config = dict(
    num_hidden_layers=24,
    hidden_size=256,
    num_attention_heads=2,
    num_key_value_heads=2,
    head_dim=128,
    intermediate_size=1024,
    vocab_size=8192,
    hidden_act='squared_relu',
    norm='rmsnorm',
    norm_place='pre',
    norm_eps=1e-05,
    positions='rope',
    rope_theta=411000.0,
    rope_fraction=1.0,
    qk_norm=True,
    attn_scale=0.0998,
    bias='none',
    tie_word_embeddings=False,
    parallel_block=False,
    extras=['some layers without positions', 'local attention windows', 'gated attention', 'exclusive self-attention', 'value residuals', 'an embedding shortcut', 'capped logits'],
    init='normal',
    init_std_qkv=0.0542,
    init_std_o=0.0,
    init_std_up=0.0542,
    init_std_down=0.0,
    optimizer='muon_variant',
    learning_rate=0.0121,
    beta1=0.95,
    weight_decay=0.017,
    lr_head=0.0101,
    max_grad_norm=2.0,
    warmup_steps=0,
    schedule='wsd',
    decay_fraction=0.721,
    decay_shape='cos',
    final_lr_fraction=0.0,
    batch_tokens=[131072, 262144],
    max_seq_len=1024,
    doc_mask=True,
    train_tokens=905600000,
    max_steps=4851,
    dataset='wikipedia_en',
)
Each number is 128 + 24 x the weight over the matrix's rms, rounded and kept within 0 to 255. Layers, rows and columns count from 0.

# layer 17 MLP up, 1024x256, rms 0.281, rows 871-876, columns 0-255
[[123 112 129 175  92 145 162 160 138 128 123 123 153  65 180 134 137 141  98  87 122 146 153  75 103 164 138 139 139 120 159 121 136 122 156 136  83 135  89 169 109 131 106 125 153 171 153  97 177 154 163 171 127 139 137 102 151 122 120 148  93 146 152  87 126 160  91  92 130  76 112 145 146 143 138 137 124 105 153 180 144 109 146 149 143 149 101  86 157 140 123 140 145 147 182 148 146 126 125 116 106 104 195 143 164 120 111  82 133 130 152 138  94 158 100 154 167 129 123 120 127 146 135 157 158 171 114 134 112 124 102 113 143 100 113 173 117 144 140 161 169 101 147 119  79 154 104 130 114 115  94 137 124 139 168 137 127 105 136 138 109 148 161  80 153 125 116  98 107  92 134 164 128 126  89 107 117 115 111 142 157 116 130 132 162 146 107 106 152 111 154  89 138 118 153 162 110 112 133  90 121 113 101 106 137 161 102 116 128 128 135 148 103 166 143 147 103 117 156 117 104 100 152  88 105 111 100 121  85  97 113 139 123 131 108 142 122 124 170 144 121 126 103 154 115 145  91 160 137  86 116 111 133 129  98 124]
 [114 138 134 120 125 160 136 131 148 101 150  87 148 135 157 136 116  96 131 117 117 134 116 136 146 140 121 145 134  65 172 136 158 154 161 136 117 108 138 136 122 145 119 149 106 142 119 143 139 140 165 163 120 138 136 164 144 135 129 128 157 122 134 110 168 123 137 115 151 152  89 110 113  94 155 112 154 164 185 111 157  75 111 147 125  67 145 110 132 115 120 130 156 121 110 154 135  95 139 122 131 171 168 169 117  86 124  99 135 107 156 130 122 144 119 144 137 109 128 108  80 136 126 127 121 134 114 113 146 117 108 130 153 120 171 147  84 114 124 134 125 107 123 140 117 164  94 173 132  90 125 134 120 131 193 118  90 146 136 126 105 118 130 122 123 112 173 118 143 148  95 139 126 169 143 100 119 151  99  72 100 113  92 149 137 128 128  58 125 139 116 149 118 118 128 113 144 134 126 111  85 122 147 161 131  93  99 135  91 119 141 151 115 129 122 147 118 181  86 154 159 132 181 132 113 122  82 147 147 133 176 148 101  78 155 127 109  95 157 164  89  93 143 109 125 103 121 134 123 109 139 145 143 106  99 114]
 [179 139 140 162 130 122 119 151 124 194 159 131 105 139 130  82 154 151 123 188 155 164 125 127 129 133 100 118 121 146 167 148 141 176 147 146 132 105 127 112 145 132 161 128 158  87 113  98 134  83 133 178 163 178 147 139 108 136 181 126 158 135 121 119  94 171 123 105 148  99 130 139 135 154 137  93 100 118 131 113  92 154  69  97 134 107 125 122 144 103 116 106 118 151 148 166 122 108 155 156 114 134 175 117 134  71 141 104 111 127 123 108 157 113 143 162 181  88 122 166  77 160 125 155 128 133 141 118 137 127 122 164 108 129 125 128 108 109 129 137 130 146  93 158 108 150 136 149 132 115 171 131  85 143 136 102 152 132 140 166 150 129  93 116 120 114 112 116 152 141 153 130 135 106 107 119 140 115  96 142 137 125 171 129 121 127 126 147 129 134 140 156 107 144  92 127 112 136 108 136 114  65 127  33 109  95 122 131 124 149 179 118  98 168 168 133 138 127 156 121 113  83 148 129 131 153 105 135  87 144 119 138 151 142 135 137 110  85 173 128 102 106 177 139  92 128 111 100 137 111 146 104 119 129 129 142]
 [ 94  92 101 113 129 161 142 164 113 122 158 134  84  95 115 146  87 167 112 136 112 131 172 150 107 102 157 130 145 155 131  95 138 160 132 111  93 115 127 113  74 140 168 101 126 130  89  86 153 106 122 160 112  88  89 135 125 154 148 160 144 168 113 134 161 176  99 133 162 162 134 130 177  74 149 139 180 115  94 117 119 141 152 189  85 105 111 126 141 115 123 144  88 113 107 139 132 114 154 128 157 130 111 115 161 127 161 130 117  78 114 164 162 112 116 148 154  91 119 118 115  92 158  65 126 117 145  87 154 130 147 116 107 129 131 152  72 144 163 149 158  90 173 133 140 151  99 138 121  76 121 154 117 122 111 133 139  98 126  96 144 154 165 136 111 134 138 126 112 136 102 136 158 110 107 138 114  94 143 122 137 125 104 104 148 149 114 134 109 131 110 144 164 140 131 104 124 139 107 192 139 122 115 105 121 130 120 116 131 128 138 144 131 113 140 105 148 147 115 145 111 121 138 120 154 127 110 126 167 132 167 132 141 124 133 124 138 105 127 131 174 140  92  85 154 127 122 128 159 137 109 135 119  60 174 135]
 [ 99 151 135 132 148 149 154 107  96  69 128 106 150 107 129 160 146 148 115 136 133 120  96 132 115 152 127 141 122 165 132 124 139 151 110 143 133 148 117  78 112 161  92 154 138 123 157 137 141 128 145  98 116  95 131 116 157 105 147 126 148  94 156 145 131 107 110  95 162 136 137 118 111 120 134 107 161 110 152 152 156 146 124 120  74 102 133 121  99 148 151 131  71 122 131 143 124 123 114 127 145 124 137 116 107 162 141 125 128 167 116 105 163 125 140 138 117 111 199 135 115 119 154 143 142  88 131  93 129 151 166 138 154 133 123 108 145  90 128 104 115 120 179  97 140 112 132 103  92 134 110 159 120  81 121 101 107 145 150 125 112 120 143  97 112 122 169 108 142  85 117 131 140 157 104 127  99 135  83 135 135  92 124 171 167  76 155 146 149 163 136 130 149 153  74 176 146 113 151 164 100 141 135 121 134 125  79 186 116 119 162 122 151 138 118 150 130 142 128 122  86 153 138 128 112 147 115 137 161 116 139 151 144 125  76 140 119 126 164 129 113 147 159  85 131 102 141 133 112 132 132 131 132 139 127  98]
 [133 120 184 114 124 132 122 136 111  88 192  98 142 126 110 143 113 132 134 166 152 151 111 119 122 118 140 148 131 102 143 145 145 126 156 112 119  96  98 114 142 118 147  97 142 126 125 134 123 122 120 120 138 166 107 135 117 108 117 107 128 177 134 101 165 105  85 131 125 181 108  81 140 116 148 112 163 144 146 119 139 130 142  96 133 127 117 101 116 167 127 108 124 149 117 121  89 167 149 133 109 121 140 128 162 145 132 116 100 119 143 139 138 132 104 121 106  95  98 135 116  99 137 143 176 148 105 103 109 196 129 161 156  97 109 105 152 146 117  81 112 133 131 109 115 117 109 162 181 163 165 103  82 133  98 121 120 121 115 134  91 138 127 120 125 121 126 127 157 137 111 132 110  82 106 126 146 145 140 120 174 146 150 106  97 114 125 126 125 110 145 137  84 152 125 128 122 206 149 155 142 131 126 100 130 104 127  79 136 125 108 123 120 112 177 160  75 142 123 114 142 157 129  99 141 139  92  96 132 135 101 151 194 122 168 152 112 151 120 124 139 125 149 115 131 128 143 134 144 140  68 134 132 148 163 105]]
# layer 17 MLP down (transposed), 1024x256, rms 0.0702, rows 871-876, columns 0-255
[[118 139 152 108 137 124 105 142 163 151 103 201 145 150 125 128 132 136 134 118 145 101 133 153 119  70 150 152  82 116 149  86 108 141 130 151 119 138 111  66 147 169 134  82 136 137 123 162 105  43 120 125  94  88 144 104 119 136 107 133 137 141 146 134 138  95  87 135 102 147 147  79 102 101 116 149 147 162 149 150 167  98 103  95 171 148 141 131 110  88 101 163  75 114 116 137 153 111 158 155 116 123 121 146 139 110 166 125 138 100 135 121 110 145 116 153  85 146 118 140 106 136  87 101 135  97 164 136 113 112 132 132 131  78 130 113 117 109 133 101 116 134 140 123 154 102 135 109 132  98 128 160 139 114 122 135 119 139 145 153 117 116 130 122 148 123 140 141 131 113 182 110 125 134 183 124 117 151  92 144 142 111  88 120 112 133 151 132  80 161 123  94  83 111 108 106 161 141 103 133 135 122 131 169 128 168 122 161 151 146 106 122 144 102 125 167 125 142 115 146 109 143 122 138 129 122 117  76 104 184 125 120 141  97 129 106 158 108  84  65 139 101 136 122 116  95 145 134 136 170 148 127 123 122 123 135]
 [146 144 132 121 145  96 118 129 100 105 125 118 139 111 163 153 147 131 157 140 104 156 113 125 131 117 123 119 124 180 147  74 151 128 123 163 156 111 112 128 119  82 139  95 126 104  94 154 118 159 149 106 136  83 136 150 133 151 131 110 117 149 142 125 154 126 127 155 127  86 115 152  80  49 115 116 116 104  96 137  63 132 110 114 107 138 156 158 119 142 119  95 125 127 153 131 155 142 140 122 174 139 131 144 151 143 161 109 126 168 130 164 122 102 133 103 125 174 159 151 134 113 138 146 134 107 151 131 134 125 101 112 128 119 144 144 170 168 102 100 123 109 107 126 138 135 140 116 175 144  70 145 174 155 110 131 123 164 102 137  94 126 108 129 160 133  87  89  96 116 130 122  96 126 162 145 102 119  82 112 141 126 142  86  83 155 172  90  90 132  90 118 112 106 148  96 131  74 108 121 130 114 126 153 113 130 154 136 133 150  95  90 118 112 123 130 139 142  74 166 108 189 123 139 142 123 116 152 168 148 127 124 139 179 108 124 120 111 103 114 154 121 146 112 138 134 113 174 162 110 113 140 150 141 102 151]
 [116 154 115 116 134  90 127 163 142  99 151 173 164 170 127 132 152 111 127 151 164 121 125 113 141 151 126  80  88 179 171 102 170 147 122 151 158 126 142  68 132 176  79 104  83 107 152 132 121 157 151 138  97 117 136 142  93 147 102 115 135 125 120 146 170 134 147 118 143 113 125 134  90 116 114 148  93 115 138 166 142 128  83 144 112 106 133 131 157 169 166 149 139 162  76 149 141 104 124 172 137 124 107 143 126 135 112 138 157 141 135 149 146 125 151 167 119 124 101 140 184 130 118 134 127  76 101 125 153  86 130 173 141 168 162 142  64 168 166 104 166 144 102 135 115 160 159 117 128  82 123  80 137  81 106 117 166 122 144 132 117 182 122 114 170 103 116 137 122 114 120 155 157 125  97 133 130 116  91 128 118 135 116 144 152  88 141 151 143 114 122 148 137 104 114 131 124 110  78 159  95 118 113 113 154  86 149 132 144 123  51 111 146 117 118 151 201 133 150 127 124 129 114 124 131  87 124 172 117 137  90 134 141 108 145 132 154 169 144 126 113 121 123 136 109 113 125  90 109 145 159 159 125 161 121  97]
 [125 134  79 127 161 129 124 111 177 139 134 117 143  87 137 119 100 103 124 119 116 116 120 117 108 104 139 102 103 159 175 117 162  82 129 109 136 163 165 138 133 100 111 115 148 127 102 112 100 118 102 131 132 108 135 106 165 122  91 123 125 101  97 158 115 120 136 159  92 127 112  84 110 111 104 146 127 152 109 130 121 152 156 135 137 134 107 142 104 144 160 153  94 139 104 165  97  68 143 118  98 102 142  78 174 150 136  91 114  94 100 137 138 105 134 175 104 116 169 144  94 154 123 103 112 145 141 145 113 149 105 129  99 165 124 163 177 143 134 116 138 134 121 150 122 157 111 135 119 169 109 116 118  85 163 112 159 138 196 109 133  96 153 138 139 100 150 137  90 125 121 158  81 123 190 127 151 139 139 138 123 104 149 165 113 113  49  93 113 158 137 179 109 114  86 101 120 151  86 127 124 152 139 142 189 135  86 135 153 106 141 147 105 165 135 138 154 166 136 166 132 120 144 143 121 113 108 123  91 135 148 121 127  87 131 114 134 118 150 142 109 105 179 162 126 119 104 129 109  94 111 144 100  93 103 155]
 [191 154  98 117 102  97 142 102 123 132 123 126 151 137 145 119 142 105 126 169 143 150 111 146 125 136  98  96 112 154  98 136 114 113 111 113 140 120 119  69 100 118 122 119 136 148 104 154 134  86 111 108 115 144 147 119 128 104 125 167 131 125 113  95 104 160  86 109 126 111 153 152 112 125 118 159 103 124 129 112  97  77 129 115 110 126 118 132 142 103 133 158 133 124 145 108 156 149 146 168 102 128 122 127 148 121 118 152  92 150 111 116 117 141 101 111 117 136 101  92  98 132 127 150 112 122 123 142 145 121  95 125 150 162 158 149 146 141 116  82 116  71 124 127 130 131 110 164 131 157 153 107 104  82 117 151 142 119 114 154 132 110 141 140 136 124 152  96 116 150 122 108 106 155 135 114 105 118 148  97  86  80 111 109 111 148 132  82 129 153 146 129 139  99 119 132 121 128  95 104 139 113 127 117 137 129 146 151 126 149 111 111 103 142 128  99  93 106 152 131 149 153 166 104 112  98 115 142 135 114 134 124 164 111 132 159 118 121 109 142 209 118 110 170 138 120 131 125 123 184 117 157 117 120  95  95]
 [112 118 101 120 102 128 140 113 138 118 110 130 149 159 109 107 114 149 117 110 164 138 141 149 136 126 137 133 117 160 154 136 122 132 129 105 118 121 149 160 106 109 115 130 148 128 121 147 120 108 133 145 158 130 142 100 129 133  93 141 145 110 130 145 155 161 119 136  82 126 151 120 152 112 139 158 124 137 111  78 106 138 147 115 125 154 156 109 193 114  83 110 132 144 129  72 133 116 105 136 167 189 135 120 126 146 128 136 137 175 117 109 145 136 124  86 123 125 128 142 122 117  94 122 144 126 161 156 112 137  88 124 110 100 146 169 163 144 153 136 144 119  97 163 133 152 138 127 110 111 136 184 177 131 126 120  64 121 137 172 126 111  93 126 143 156 126 168 137 159 129 133 121 116 115 173 131 110 123 130 139  90 130 140 113 156 104 107 143 107 159 129 117 145 126 151 123 146  93 115 128 136 109 130 115 119  96  86 161  89 129  66 176 152  99 105 133 125 131 142 114 108 150  98 161 153 144 137 129 160 124 158  86 105 123 127 127 110 122 137 134 161 111  99 155  90 116 161 134 132 121 105 109 145 121 127]]